Weights of a small transformer language model.
Size: 12 layers, MLP 384 SwiGLU, vocabulary 1024, 1.76M parameters.
Architecture: RMSNorm after each block, biases, untied embeddings, normalized queries and keys.
Training: a variant of SOAP for these matrices, 97M tokens, 2969 steps.
Each number is 128 + 32 x the weight over its row's rms, rounded and kept within 0 to 255. Layers, rows and columns count from 0. Numbers have three digits each. The size before them is the row's rms in percent of the matrix's.

# q: layer 9 attention query, 64x96, rms 0.0576, rows 0-63, columns 0-95
# k: layer 9 attention key, 32x96, rms 0.0582, rows 0-31, columns 0-95
# v: layer 9 attention value, 32x96, rms 0.0574, rows 0-13, columns 0-95
# o: layer 9 attention output (transposed), 64x96, rms 0.0726, rows 0-13,32-45, columns 0-95
q0 090:149098150181192168146116158152126103097141114106148160170088126103054152100151115145126109115170138134088126120113054172154130154102126085131160118110131120136163173094160118128117142133080127119066112118165106113188114093066134188124066125101125051137123155156165125120057155110154168193
q32 085:116105116132135070079071064114139167126077090135122144116114170183122164097109101138189133112088148150137148127091106141146077167138073074085197158081100123126157149113113142103132157127122164126127146169081102132150133074149122158151186117104151089105121115105052076170146140066136079111
k0 094:113098153128140096085133091094126139123123099170131116139173166114095159185091140120088135125169139124067078168091176108100122137150146144144171147124143129140072165062151186161198115095111121105128181115065156104173122150118161085148150078115126120197147211100080118088117155144126123099
q1 081:130100113118145099139143117092188111136149119151118112056187142175165130099144119103160127133151132124192103135126169088124094097114125130092075099162154113155088090169087152133160112123151121087158084154157136168107149205154141069104155102163094186091128142091079161127189112173080079078
q33 089:100148083100122125091130140123152160125156143096116142107147147133093082113136140116105099132127140096182126159150171123092169097135163155161051113152121152157084096078119147128165119152143089128206130079118128164101059169102162160135122115178085215141163102157199147082159091162078126091
k1 100:151179129082187111170131172182117155149178160145138105092147133075187132146094084135141162130129107123100136111177123154122134096170154093125141127152077140122185069161120122156089113093145119143151112105185186165091180163180098103135121165192108121148107088178186142105111129166154182132
q2 099:143173149149135136150152119200126052130116096094123127175088086072163097212143198144141137087144124108146154136101100172078176103164132179188126104141102116114194106135180118083141130085157107114136073089126106135105111116082167176149127090116110103099143125094103132146140119083094137152
q34 084:090175112127131185095064125123155158114158115104121110115134085087126114096191121072152106130111115122146082077121095109128088092146165176157138105083122196096095150136154130148096097063092159166136104154123145082115114124214188081196159096129089160147134072132149149118097148127120113150
k2 107:119141188095156192117120130121105166125094124113201175145137135106122120103109137129146081125097131080171108122068136163037108155111105173044128128148148140137161172148133117179175082113135111107127093163126178196139118114137098108134150104071148122089147194117141176151101074145143145148
q3 081:206168095098162116123164104058130103115109116104135089063138134141191113176122173170159100128084134129166121099139161074165167105113146119188101142179108080069135193162079175096122124126107147088139113102110148130098136136054121120113120138126105095133083114101145158164110079149097093126
q35 092:110105106136154158163176143107146175175133131100133147055171076117144155127098106103198118152141174133134136081175122046128158126165147186093052120134115102156133078166114155153105070117139083124122120088132162061144112179136100150166090109140116179184134161153113119094120128133105149093
k3 082:150166168098176108150070190114123121193143105172111142069144106147125095115170178183125107106103140127164143118145122185111097141111155151131119138169136071124131139149164072187085156200149107112168098103187128130100131063165096110130089159194161155139123128087145139096125138111080095118
q4 080:104086159159102165036104124172109135103118085119145137141143114104110101102114121142136113128139133129163203120116128144144147151155113099090166067099151156112191152160198102152150142145123119169132160129129112141170150144172141136197147115109132082146154108113134077030053158159154177085
q36 090:103085184118122068050098097115145079114078132119173135134086127179147165090139081148171168114168125126153195140113137145148147176142088163129145106126146097161187134146160111114127127110144141144134053130160108136172082087060137090103135121091091149098147144169137052145140140079140117158
k4 097:124109184140152107125059070111116134128104095176131123140103128129061150146056132122128123137150182188146139171165117134147101124085102154091125086130133158165087192088144099118194184069106094178118120099097168108176120161109140088131153140074149073136139159104115142094115128110189164124
q5 104:122158130141177146134131103137157147098165150161143146148123084190149181123117180118155108031112120159124127150096161122183121144107174152158153135137153144083064112102156111142160086145048133190109128151067113098142148084112100091174153098106183125173094070116142138068111116127136161108
q37 093:120161121147145151153108098116136106147093175051103129099130079125144134130102110117098192160131113129165098161129120085099115123135156155118119178191144056157187122165122168125092128087132057180101104102127130108154153158134122048092152148111179105152136173086123118109197164109158194153
k5 102:078091183158097132174120080173121082097088144121141170123111107104101099209204149174152122129139131090108150170121161149166115128159094167147133095095151163101096169179153139121150108164114096143125139126109109206122095071145181092107134084159147149068153153138132112145119078127167090159
q6 085:177162112047143145148159158128163151167123153149128105107158144076111146146128172162110124112119134102151120141196101104135120174077122119164093121132130132153149098123156154154146140115157165107152000170186175097089162159117128086145160156121155135195107119120095110130084120118132134164
q38 089:099132133116154124125125207148117095170159100158096127130151167159131161117096090180100095062133105110091149095153057141092103122127103110181119136125165140164108129152141145154072132148136143085150050097187153153116117079159126127123141102120179095136083101165139145181153108103141231167
k6 099:190160065120177075136188197170101088105115190103123115091134184119170149102143140129135104148084107134135156102142085032139126132145131101124096125110146132126112092137114152135148085141120111123104073130162161122106140119184138138144119116172167116118062082185108139161147125044127153102
q7 102:207150085137151109098157118126188112125108157107175093144178108098125087138133138179168075159122142134165148169090139095127172128167144093103181168112139108123162195142134039111153135107147163141126127105121117134130172166139064084068128179150107105161148107126172142077150192121099124133
q39 106:131116112110089154109139160154156098163094131106162063129107145110111098169141075114097053089152114124143135133145147082133108101106082093141186095086173112107122098139131087109057128101051092165108127172099147166116103119113082158162146144117160091109097081187107104197082108146161179117
k7 102:144126163125089103132132158122152129118123142128173101098084121127019130139087167104092108078151117112132116187128145163166103146146155166106157075140145082138183160133114073135102142094120062152097157124080035138162074097097118105116144107106185113109128153133066100100130158139106078110
q8 109:175139123083161158158191057147100169143147160132172166131061058135127123092129120106160169165148147077143128134099094118091153167120114116163109061110100149131126136118183131090058120072094120097167165104140134149128122180116124132065096152124202120113130122107097161167100085121111130095
q40 117:155145141102145138135138112190120085160115102180119197112092045134130178134121153149158122181131088119139132140160125063184135127116142109188077128149117163133119183134105130142156111088122087077128062119134175129145124154137096097041086086105140125135152149114103068115129136140210144121
k8 104:091169127161143144124138094183121134158134147130142166138081113113121122170153125076073172206121110137133123134105164139094116145130154106108118097112104116124094163113105135097185089146138088131053164194173100075135086164082101109062083168092155184094178149114107075123096103082146104142
q9 105:155127152128130066106148097134114052073133144123148125145133166150144120134114106073074151127145123101143102140087150165157155137107082178146162123138111102106074107166196110127178122160078102093162161099170179153148092148093161085114121097091080128089101104168137149126091104125125017149
q41 120:133099144123132040061105109135100145157094080135090098125156220141086189116142079147116128122139128118109116129124113130110133146171087169088146149140157105149160133146153147106150088123163180064129075161097136139125136113115175122135144086116119093058132054121116129189145098060111171118
k9 100:182111152123116105169066141120136148084117085079126092169117128063119107120136063109162149135144155059129136154186129130139120233138163162106126083121071085175103182148149151120111094178162117142073128084146127134139120140121100141148180180121137147138091089097117155125126106120184167127
q10 108:117107157110108061130117159134126104132119148138121149150074168178110130143107112147137105142133127133216105124122052133170127184156118173106120120200162124109125098080101098149108143064154068121144164173119059137154134194086114185161182150139152102110104113157152160152161163119132066142
q42 107:129108101113145142137097132071115147151163149134074117162119097146090133110078112068066146120185138164155127081117078104146140143152058087112129075175128109139111071110176099098110153131091167182167137140170106171141103088117060117137178147171091093114140138114141159125129147177181061140
k10 107:107173112118088171106100166079124115092132104117102088157120170174112124121103118084138109114114101151169084142104176116138095139104163071154187111089163147135093153061167099147153143072171095057097143164077102152070143126151125074139134139145155150107093078139133047137142099092172131104
q11 113:153111134181121112104138124042111150120145119175124121140078113142158162098155093096186136130093137066096128074114126158155084147111080097160098145105134144104216108089120110190095115140123034148121126106145130113056092089121128116132056140139143150138164132136128194114123108097134139176
q43 099:100168094134086163102138079134126129088137131166149165142083125158160099122144094127125126183107121143192085071217148173123118075113142139130136096140161167091163113137136111134150135128093085142146116128036140060093157143159135160101057127120082162119128062084155104122151133146120124070
k11 098:130121088097125079142074077162082123134125161089113143136107111183163135132096097090085144110127091101112113062157152134117126185137111120092173097106142129076180143106134116159105116105142109098173115101155115157174152095215085116105180079185137175095169099183182119125078138118145129091
q12 095:169114114112152131067132166108113125112091131152199122132147119105148158101126108119150128126110156127126054125133161103141162163160163118093232108124116168110128152110163139097105085160182205072157092133145107147186175104101107129123135106102106071167055152087145120164064162128139113117
q44 104:143137095117123122112170113134158149134093098149114137118114145193147160119119105115105083102168143205094126155076143156124132136103040134122133165111158152161135190113086090118156109105132147155133182090107119171123074021141127170108193144199167096073118115082143151128110133118124160128
k12 096:160068061096101074134212172159096081158142133166126094139091125126027119099142152150121150137148211192104123139082170142136096173143078137113124145117132123122136166110133128166154129126125106159175114150124150148098128129128160144155157156184115148149146115145065143154112157109157175174
q13 103:099107111164105105135148159131108115118113194177100089155125087182129172060121085159127092140099135134087136120122156201088187107142128087103155172131094139175074150113105083086104142099115088122152094122091066160093174099082076161151096140144105166137104181141098146164138083157134118094
q45 099:104102124173128113151176075068120128101172106112136138142107070128089136158123136121150108180148181141136026131201108151130107059128109105070145137117120091107137179106123116122121089113093120092097142149145107088140117148116112176172172121154109138050072121180103102106175115156155088105
k13 103:105151162135088140119117108091120089078123092102174124084136082138122115145139091149169120178095203067138051083068161138131107107155144072102155154104157113088075083152151110124090126166177126136141114091191122117114160112187078104145130175136126159095067099136133143114118121086101158157
q14 107:117177119124113132151158175121130102164140150064093175140133145121151105119066150177094200077140112078140081075158115153128196102083123133141123158125137199105180150066125139192130185107076070120136125123139145134117133117156081097126124082106169147153111119111096163139170183163125119136
q46 111:125139128117107200141077156119179137115129152153073158123130172148213140109082125190087111123161140133118120120106185169112157091083073115113134097134117062125133099149108099130160138140090113120153225081143182138158138138126161087116146129135152121086189105119098133082159145152080074139
k14 102:144113085180079149110128130136155069120107126143083133104132163096141088085142095141140149098180095071131108175129140149119100118093133134089144138177103125161128192104157119123176079128090115079122204085169064123112119089133090113118163104099232146144166111141143183128138120143075095142
q15 110:206166067151093139182114141121111145085110095136100097160126129152060104126156067121127183151173079121088149141165076122103106078073139084072132083119144121191099111106132120149156124135190154080136090111092121094129173116145164126145103091105105171118073088114129158110154129128177141139
q47 106:108124103135077170066141164163143095102085156090146090155142154138102183140078096102103127163179128150155083157119080121085111123131094094136169090141173134188102151105129139107155109091113121124126142121144103147173080134074151142135175062083119188101070137116161164168126189177121182119
k15 115:165115111131102112104119141102162149134137130109152154146149131102108116141154108101123146161190141158115116157114134130191140147168125115105148130053141126164112205140101150100199156127111172138106217124139159110131183184047132103084158162102143078073124083138166112151141169082098086070
q16 095:166108164172122115191087099125103194053148154061122167127168154174104100155149119103129137110125127154141109133105091128164069150116089119167064164153102143083103114118167102154120103138081083097093128178164114105135158172086150151169087095082168098108178102142113143132169080112160145120
q48 085:177139170127157045134137107184132103142113099144137112136144070098109128098103109107187066111105072166108129132150134109180122121146147145120062151114139187155088070134113099118113163060077163119094166123174145115130095141063134176122112116106181101096154152118079094118187098135151100120
k16 093:148150154123143183091126064158119114096115079145102115137099135128049144142092161129090094134138095114119134150140124114144130168154080137175201139114134132180192207091162151095151161064081122126124137137104090108169109124053166134111147090069126096101107184112099110117110169108129115081
q17 099:109112190137141108095150141149119111199120153137142141137101075186084135120141175121110125150136080111160111095126117123102081122173166195078173123119148083163160144082159073138130108068199085144152099148102092105138123103119121125141100122178173138101050115112106100093109100048108143104
q49 086:102065074083103174158153156126169156106160110109181105112099168195161148121098107133118170104145149149099102142103200071140124098126089172089109120109136121119177154124110176163105134112158170106082153130114101123144122153168135124159217151148118138148134074085151140140064132071088095161
k17 086:102148050125086206140142141153110147109158068125113119101084086058199149155115108150194130082154123098090115110100098148121119096103123093160130099156154165123074116103140166089132092124151127122102070101149129131053158159135163074154123140177126172134106129166134152188132083109149142134
q18 107:143129163151125189094093100121149104132136094121114108109115176165094123155154122138152120092171084153086095097097142149137192135165163124140127131132085192080108211146117101107098154092108172087069113151152145101169140137116168164204178132115163077120178150161161178153169157170148119149
q50 085:081100148187088107126054102151130105146127149085087123146102151198145107136115150119085139119141125107140140134097134210121074156096067109167178120157088184163111153102087108148145201094116130154101164142101155104115114117136109066120158109117144108125134134091096110119102174073168091198
k18 084:125154166154042088145078139151110155149097097191111092152119116086116152175118117117090151098119100119153193173097191131139064084127109174094098146073170091134142133092132101096131119094153126190089194087125159094131113105075092111115109143090139165109092142114137068124131103166115144132
q19 089:153142147067098133102114161072162159124087131136163140191124093092127153109152079138070110148145085106135200147127091182132121078201118129147156055100117144112167150107164137085130104134135141147093120190088129129130138072111197160156057152102128106139115124188114113138139116164151085113
q51 085:139141159116090144094039140159165172092132126175104184124131157074153088161110151140139130142162085121123198155125156197151121132114143140137135096154067184147103062144097101129114178082159125133092124172086125127107159112184151090124093140101110149141183072085135120121114140167128065136
k19 084:101073128107147188107057147102149135107110138145056150157101136140072137153139111103195145125160194101107093096125142125110177146158092122155117128138122138132054137088135090096142160135092137151140144039078111139150141162144119135073115064139136128129122176136163148074110130144060162177
q20 100:127109067138107155116102130145127164158076081145188117087089175111125137108152144121173058100148138163173102088158115094177154105102101101103145118137078104096120176113102079110161103150114089112100228107082102141158145164108111177126110087113070123103143127127078125153110144175068153139
q52 098:113150145196155077092091124057135118083118117123155118154131116161120167184168050151124138112109190100187145110200113092110176130102060148162113145076145116109165127110118150134120126126165108176198127192099134130173088165171102148148153100104086149134156138125096119153129139120141099095
k20 116:137196103102078110116089095123118111207078123101072111103109168115166169141067135160087121110113131122098160084122098127143109121153088139117133122179173097144131134065113144154173137117104118129184109149125140118094162097172103129064180146223158120124133147170174171089139151093165110119
q21 096:151122128155169185166166132107142185101131151119147197110110104127115171128098115182106145159137169125128103080104092171130056157073150132102152183121169186096152082121107141151123070141104120101154044141117137177102123084109083161094143087123144155081159126114162149124093085079099119100
q53 083:092141137146076143106112134125143127101159140191144160098150135126072112149149142118111144179144121180161119071147163096173217087123209117072168110070087143108156105128149080145159132101099162123093104179136106120127116169103129164112107072104156139132143131140151139064201126107106067125
k21 096:135100118133146154083112092056167154153184168110061104132169101139143130132118142107179161073179175107113107140119205186140113112124131116172113087106159087161075123142118126100058165133133143113103110085130115077106140080134193082102103173162090165096123163158142126098083149107113136124
q22 094:115175152121164093100191132145147113160195142124135119111173104118154084141110143120152061110068184117149182136134114134113104125141172101173082105139096095109131114137143144116057137213134157109156156134071152158098147185121143118130128126133165063143179071108142177142162114162168122071
q54 095:134105146150150100138195141128116111173142144124119144092165115121204137124076106085173122130139112083111139163168097092104104152113129134128084137158165131107139079195128165119082102154156136116131054087146135138150142139078058110049057128109169113149143127132158058147129117185111191133
k22 078:155139114102092140101181154198073092145076123102106126157125147181120097087095153110107118077127176081179160137172111049116075148135137090151076115135101144148102076146177133155077153152183144102155112120110191140135148105107168128125172155160109137134128067159093161166159147099109131150
q23 098:170158187098158150135134043125148155160129104128115090076124060108060158144101136119119189136148123117077087074145102075118109118148085118132147085046092146147130120128174102091106114130158086180117113111131142115119169156148108150187087145150132138138083114104091138146116173087187164128
q55 113:140191103154088085169110129120108126130126114154104177160111125117148137082106144110090166144154177088108061184135101137165127185112159143165107130124125129116103173122127140131188130154137125164154215093128140079123119189114128139042126142135121156116168197103177113158172113167082081087
k23 113:106157133128147095120082137194147170128139153187147093148192155190133071130188101122112088090093138090176144109191110115139119126152114135135130103112137121161213124136116113082096151151169153088155132140086103146134063099141136160143145097209111152180083145169157132123122100154185148136
q24 108:102130103070121084118025124139102134144096091157079159098128129074136116150080169126112109139082125140107136142204089162130144149086090127103130118118165142092138158116206122145165098152116194191084144189165138106077113132159120143120091145084098110126108114085151086088117151107122108164
q56 110:108076110170109115104096115122138128118129102162125098138130104203093126166177110073177163169164223147152096135199147140067116146137141127133138173134160148119099135121073150145090109167171169133122144106113130072153074119150093108149091141095167137128109072136169104100097111181099098183
k24 114:141155207150159103133053102054119105112175186132144148126149130103098148101137136109164118188095113102110116118135154110125184125082120100133164130132121117149087194107113117118171129151099095117145138090082083128152110124060121105066114093127155115141211188142118139095126132191167124077
q25 105:096067131139117085105104146113102128163101114123144086107140151116086132227175173117166140097166165183110086163168156138113138153126096124123134101152140134119090099133161122119183141135102135134089168157111138180124156131148124169149116163170100124065087110151088130157061028134134132195
q57 119:136116167204144100124095118114145107084184152128128161145101111118184109134105188147108136129132106052160121117159095086128165137088080129201063102128117127106131114137108093206162140102099107145130179089114119157198127063140128125074127123152062096110144158100151150113104182121151143101
k25 111:157064149070082181177074125100143103145085147125086158106102122131060152120124068093092111149068113103119114133117181126186118177161135106098170049055113115149142133111128153156137137139128105149158121096166099097135169157166152098072112150096116163115115066120159103134110161131107158108
q26 104:114191102119076116078161119194146161135147140115131091176118146116103103177144156093131137182161162117134132100129187093124102158173105133197141068116162119127134131165130152148143150088089104165133095100167144113160140098112137109116128126135106216215123116112172151133116142165092037137
q58 109:111159142126096071101120085129073066142168127117096199152125074161170089091076146149142117163104140059092143165120126103118123151125143091173104138130149105156114140139064138168048138151184128151096152089073132077062114124128135134137143126103102148147175105061136133182137133123147086137
k26 106:095110164162160045136148177151137127122108098110105122184100146103085125112097084157114201129091159142108154109111069147110172108092167065135121122124183172150079145171168115164130124153150169130133097115169089110158065113145108130129099117151101084144082107120215071147158153149138125108
q27 107:110101185133125180118148141103143123147145091153078122142112130148146136174103177171095138161118158098166149133128106146148142139102086144145153144118063146174141095135149132123101142065117158155082143085169164092160154085137175047142109160132121097122096122175180160063101227114093073127
q59 109:100161129147140139133098127105088121149165082139110165211104096121147127151162107160147079098135182120178081054168134170098125118129101133117129190081109073115134154182142151144096082095123098147097115106131135074094111141159074079086115085160111161113106172183125138080155160119169128073
k27 096:092143141155074049148092174116095107050159130202125136124102147159174078119127141144108164145105133117104119163153127160113145145128158141135150183137110117099129096154151100080139117171086071109111161137083200088118145108109087115122154150106158160111144046163108115101147175123137147050
q28 098:133124105116134116123144092151111116141117202159118125161075172095130113121101093077130087097162134107141132159182088123143106142159105135111156139117137114102141101134109112097087080152145091048094090076026106113164088117139209132175161119082165156128084076152095141176127084112105100145
q60 113:160078133122148129112133128177092080162168143126096119127162092142131163136131123173065131095122121183087137116137148215136165156120187084124126091119126136153149126164108069155065139096129094087131113149151106158052148096176140160141161168109124097070069128107172182113127165086136161163
k28 099:151125130152105123138164138100157127125136096114165097101100143109071146171126138136110153077171182106095123200130100057145181106164098189088164121196151098122140190136148184107149146133096180139170137162118148124132148063152122138179143112136126102116178045189129098126160142167113138138
q29 101:104110116161139175087202133145188085102127083132134095117161152111130115110095146094073099137085173152173122110118167215113168084112128128115090156110174109086147161126122129081117113127173151178094102138098115115188134147138112128138071122076196091151165122121126123076100076103126103178
q61 098:101123185141062132085136095139172145087072113151175127111136148123157126112093155106105159143147073184068090173136143135090149149082122131162097085134152135166083125097128096142156123117120152117119116133156133138147056112068128148187134065089135197125124207109147160077176135119114154092
k29 088:103159065109103170159146132129108161100139199180112127166169103136151128113102141091194208139107179097183181066106134100147082137171169171093078148153136131138097119129108104174166118114122119138121063139120148195135145116133093116120147156081124141168152101166168168135156121097166112102
q30 104:077160077138133102081160146163139152055086124145205191087099137087149100156114128154113183152080099133134122080136155094099110173134148144094113137140110098162111159108127133136137141119091122122120144116094082171176147237121104122129055134081141128177140133084156149166154126102119088131
q62 110:118156126192181159119146142184129160101063148113173161068120111062120121146105115097131118151124086179123137162117113132127112110156117176098066065123121136119141136114098139135204163119073170158118132113123120119119120096171105149066141089129196134125090176149157129118094163118098172210
k30 095:154172134186091192138161125117160169126133109132088192120151097063111136152133149157147088103152147141150107106115152105104140168135149173081120127147134176067178143082125119090156145076125066085129152125102121181167154169123122107055114174149186159149140162153127069070113113084126122144
q31 098:131186131125055168152177124087148135125138096191122084110119142071146153144149124100118130195137089095139101069110119137115065110158172092132139101125058153085059158063152091094159157187139140145112162169163135150112075090110119129169153113096140103101131135105125103092158135129130112183
q63 104:163112087132113114186111144153131080116119124145126101131167153199130145069089105127095114139147145163114106152133117146104110151171104059183135151120107159143143183154140126161120133166148079151146184127162136056118118080064135149112132164099186074105099104153172092141092045132108084079
k31 117:095109165136113155066153123124055162058115085091162135152167155179104118099117191079120208095122143169092146160095136144131135165148151123191144134128105132130187159111085166119178142122158122088100147123121153103180174108137128115102102115155108132119165196082156111174116134138101103073
v0 100:124139180129103159108098110155104112127086128100132131147115111113093135114080069200160091183134110162160130172107085160128096129082156158122134207159127073108185152128132152157175108090126077107127118168125179145183108088146131118095143135077154055166153104158102174152089174116134089095
o0 102:089106089109082175178131125129139190079148150191057131140141138107160086141135067207130152102143152113136078066117133108092133169068114164093109107085151120111080123156150125114144116158177086149141122144135091122108107172104137114084122074115155183188135126122152152120114140142149056121
o32 089:136191124161139089135165161139108143101097178127114174068118109092162195160102173104162128096133121146091116154113135076168163150178146163104098110161116098113081153116216069088141115135182157106110154129103141087169131134113112078131110166106125113193131098111103093137178195117132160105
v1 102:122117148134145063113120136073119145188104148090218098171098158109086109147115097102110130171104071109202117148156139109078158062099076099135128097135071111161104098130140113143093122161096086141181135088074165170145137101106151119122154149147123159108107124102106087093113122082118058128
o1 101:076085125145162145162139151118138077122127144110048102220166086113082151122122059121137187116095141116146157144144131142106126196158057138088160141134074165110098129070119153123152132085123090096120121134174171187120109150098117107165162088130123135126106132101125144198159131103125106173
o33 095:153115181093141190093068126151100119145133123167160155109146130125094140154097147114191046123163142126093108101160145084086173062139119111179113126125132082112116174125138089118136122105072135112125141125108085103103118044169143139112115039139078163148176149128178086108125172135146142111
v2 106:111082113190171081082106105107168119123147152080180120138138187119125098156122160127107140098164150170151118186140158148085093170102136126147104164121080173170123126175139075139118111131152133142127166186141111131085072133106095088136189133183132143118169164161201085071121153144145147175
o2 109:096116148099167192130173153157094114135144052133113117135106079179129144093110134102173192129135121092169038176175138055120142084132099153181158114122098151159124179057090158153122152116117143119137152110115175153107129144086090094099135154145133137127154129141129184164118140153094071145
o34 110:128149093156092179109148112157188116112110140144201115124087153094090092130101054159123128129165143133083193144108116087141162169179093137093136153117119126085159116193188098127086141146127074131114117145140111195176067133152114115192132128173170157124115133127089091093115157128121186142
v3 101:208161140158158156083051109145140112199101123145131063121192157094142096095140110171127079123086151140139137089149112118110218118131114142134135092163150120158151157159150163207145142131153142125100079168098139102109134146101154090138120107130106135107065113169100102125181139135070125155
o3 100:098115174121092071161157108130078183177154106096109066122122192075155085103152068132144138151110091089092112122124130123114072156115123119149123056196181124143149175139127125102109123089161154086136142117123178139104181160129136073116140145103123132157118106139112101136129105153095053057
o35 111:109143112099122176060107160173179047088092131209144164150122099155156103130145152105108083134164145140170156086118200206120136145108115127123107103124117140132155071113083144116158148123148125135069115124154117157103103077130099132095085101139139172107136092201124150080114148129105105180
v4 099:143134148097093089099135090078121053059144135120131155162120106062128108141093088090115115066153175138106171134128203104161087151086105154151133106142129100159177117140174140147135145130130081074173088120131126128116143117054078121102112141104161130130148152049096156168181108130130169150
o4 096:116164157143126153173113157127144151062132125109141166135142184127134114151174072107140115113101107164097158095099105163117085113117082107137111134150217181193087082130165179073094140147096132159133102139130137061091104134169150200093148144168136166124081108108118133167088158143194133123
o36 109:104150124151113126121063115101077100204198099127138153177098096127165121140108138186095145147146132073143069134155107120123156077124137076142128166121096134110149102170146091180091168084151059096137146121144104123161157121119108095183105146171028105110126147109133118135083118183115149125
v5 098:062168112096125102080148131131114136163118154133180100172169100106070152116134190099115137068164127146120153096115115157160095132114127137110061155138142166080078155085108117143159191103126133128111170084096120090086141135121124093131180169172202152177101138151123134101167049146097140104
o5 097:124157177174140121067104105134154153146151097080073126118071122134121147119148127081127107102142149204155114154170132100126122152176167117192097142128167137094118141025100106171160129206101122089157142121128129120139116102083130108106095061178090116163141124111103127088088137151181132172
o37 088:129148138093122112192153118083161089137148107117141112110177170126188121076136082189128109098140122106102132100088121112112093060146100063112146139137065116151120200088145132152128188109141169101155066123160172071124151143123118146177116154111112137087125108120075134056172174093105128137
v6 103:148150104087157148130154107142114157158105191131132121133080055093082110155128106073135161140139128118197144087131133172096163175131125094186165144119157069190163049112103133164143050095115138162147112137122115163146172143098121155151074169122149095107091140109097140146143070105108140088
o6 102:085152171113128128148074141110176162136175070124168157128170159133095106125055143086158097155135090194136180125128122086191067166143097162144139117063117134176103102149092174133171059134148107110091103113136101143141127101127127147170146089141131135159087095135189151149079104105122165111
o38 107:174122125123165148111114091142102089142137153117117165168165146051167136148129140135135102112103119133160108083130168161095104146127123126069185126081143107135183114184119062122131143069065138104128112160203146124117192106150156118143140123140149105074118205143071178156120186134173089141
v7 102:135152087149129162113157091120128179138115105078136137119140126120129165114158099201083106142119110224166126190163119144114150139094212142143114059134125123149147102156158166133112147161150111181097145080160117108133100073123054172122133105169128131148110164106180137119086080158179148092
o7 104:194096183063138107100123123126095120062103168123171150156102104120152103132125091159115166128209154144140156089096168185132135123160131122166141076117111149088132155118164153151096125141180099126106139168111190114104077109121091118174122138157190076080181136147101135122108109110168067094
o39 102:113098111111156097106123129159103140108141086137111076082156073114096163114133152143123184078165130166089121098106099085170104158052118125102147120112155152153167131102128097097131113091118138043105104160119079194167163118126112104127146080124196162120121159131134213093138191113178152121
v8 107:120150096098128163164099152157149162104171154043127124085120123160132136046087139106083089144142127125083172119121078143114085109101117123115087118085155125155182061160147096150140184115177165132216143107124190105113141134159182095117083125116082129154162135117166152135166122086130138129
o8 107:129160145104153139086041174076096207136080112145124136141132111146094159145123152123145174141114117173119099146133127108158118188134077115120161160198142159085160113138127146137147114148171061124213147149114089121164191138098073160160100121067169104119100119158113135111141179121135126096
o40 095:112096134186116139108114158137102115100142115162101139098138145129107180089198081094149148112147201132182101115099198137190077152164151133144119096162144094154165109100070149134106135139125086200129193102081101100152103089129080127097100161160123114075159087119138111167155087114093101111
v9 100:109142110194108098133138121151161134132103150078114115102112153127143122096145099115143122136175143169104158078128163156151111179171138187143148123147108157109086099131056107138067109087092127119186085157082189129174153114120151121069147140045174077109109105066116135110180128159175167103
o9 106:193114126125105096077123152132096103104150103128065129098153163155104185094131073167130109174129096113111158090166139121102098163042107154071136103155168149168101124124089118146103054074156140092034126138082164081145145106136116097131146147110171146159134132139175113159126149124093113161
o41 099:182095104145103093177116100161092129142153141104170151180069112157126111120137097137048129180085115121157064128116105106175088184195146151094162152081078052086165162143122179133141121092105099108135117085123126151118121165122080097162153157116129106089129125114112066102106106139162153126
v10 093:172154182128100158100160148116064139117144157047112100120094134131104116168095165112187086150136134135169086148186126145134132113143096134177150137091137129146081205104113096105123116125143111145137167124171142119217137123061150125090142118152101107152166176075146155169142069152071103132
o10 098:163112136135103135157152136142106129091131153160074174094114161138080178074095145106123069112125115114106082109130129097136119116125050139153154035093137145110143151156087139109164134134205177126126198104173125110150143146089105155174168164172096079114146115121173140117096078184137161160
o42 100:116180182175166059158129151105105133132144111134101110141122100069127166136118144054129146133148116132165118146127121094120205132096086104156132136114106142142078119097211071145142086157095113162124089114138073147119061145126180135087115117137088171165149180109113101146188123082076100114
v11 099:092159138148097159094122167178066108126098130147111141178082143116151071087107103190146078160121130097144142117206163100116128108175156144140087118098168096162200102082208089136080135109080080090059123127122140121089114132085140127150126116136182128131127153130163080112105143113129129098
o11 103:112180175123151149087115047142169139094146148177144131148152062096195118112105083207176132137078115131166102108112139137150152115166151151081106129116181160099135111134134137090100152143108120125175115153192152142143195114121136130082140141121192115129135120121117102040117070128090149135
o43 089:167124166139072130121101144156095089137137080136175145135117097147084140209108079130101115146076094047151143137126147134151115114081156068131125102087105163109102162104167086157042137122119123139130108189068148143083089073152122143115133097136072106110172141175172102156096129152124109143
v12 093:160070142083089121152184105139123136145118104157123145142130151086054156145131150151090202100093161105195074144164129159140120102151124120141125138094110114172118130126126064128108159168090203095104145147089111089131170149182105136139105081080124172106106135092064146164182140133121147188
o12 095:093121131121090151184114176111126139169043097137178123134120080136122142144134080080079084071102171111076127143168122101119130134139054117100132128194135112171205139083128120161137117114124130147125115104075118098162126138169079071114176111081149099114102182122148112132125062135095141098
o44 106:070125130101120142129107053112094151157089128139095122112158157127078166085106130166126121124121069169149081070100066137104177091142197095077119110137150137145129093129094113107163173119089122107095114136210105106074147148093179151146116115133092131140147178080138135080150170177085137140
v13 098:057115106146097130136078156108159150141092090100149178140195149148132151135168152117154158145117132099107058138157131173120166132147120152172105101179111059070106120166175071077156116087171132139118124128112114071139109113110187145097167144130155108188095160111078063143172146134135132149
o13 089:188198139083120173087145132104164130110139163101105129115141175111162095150133161152138131123142167119139154195098116130025117161123145091106133115092111127124165125117134100058149170124144127107092106160171131142136189112142156075119189103081093118144175146166081140194163069120127095134
o45 104:126094129141139126149104174134159180100109045065132177122158158130101136071108074096097106141140138113121131156124114157195144134144139147066083128162170148152075172103163117122112109087113065167106099086137165163146140175092102160110143128080138136074079166178133098091127103072100155142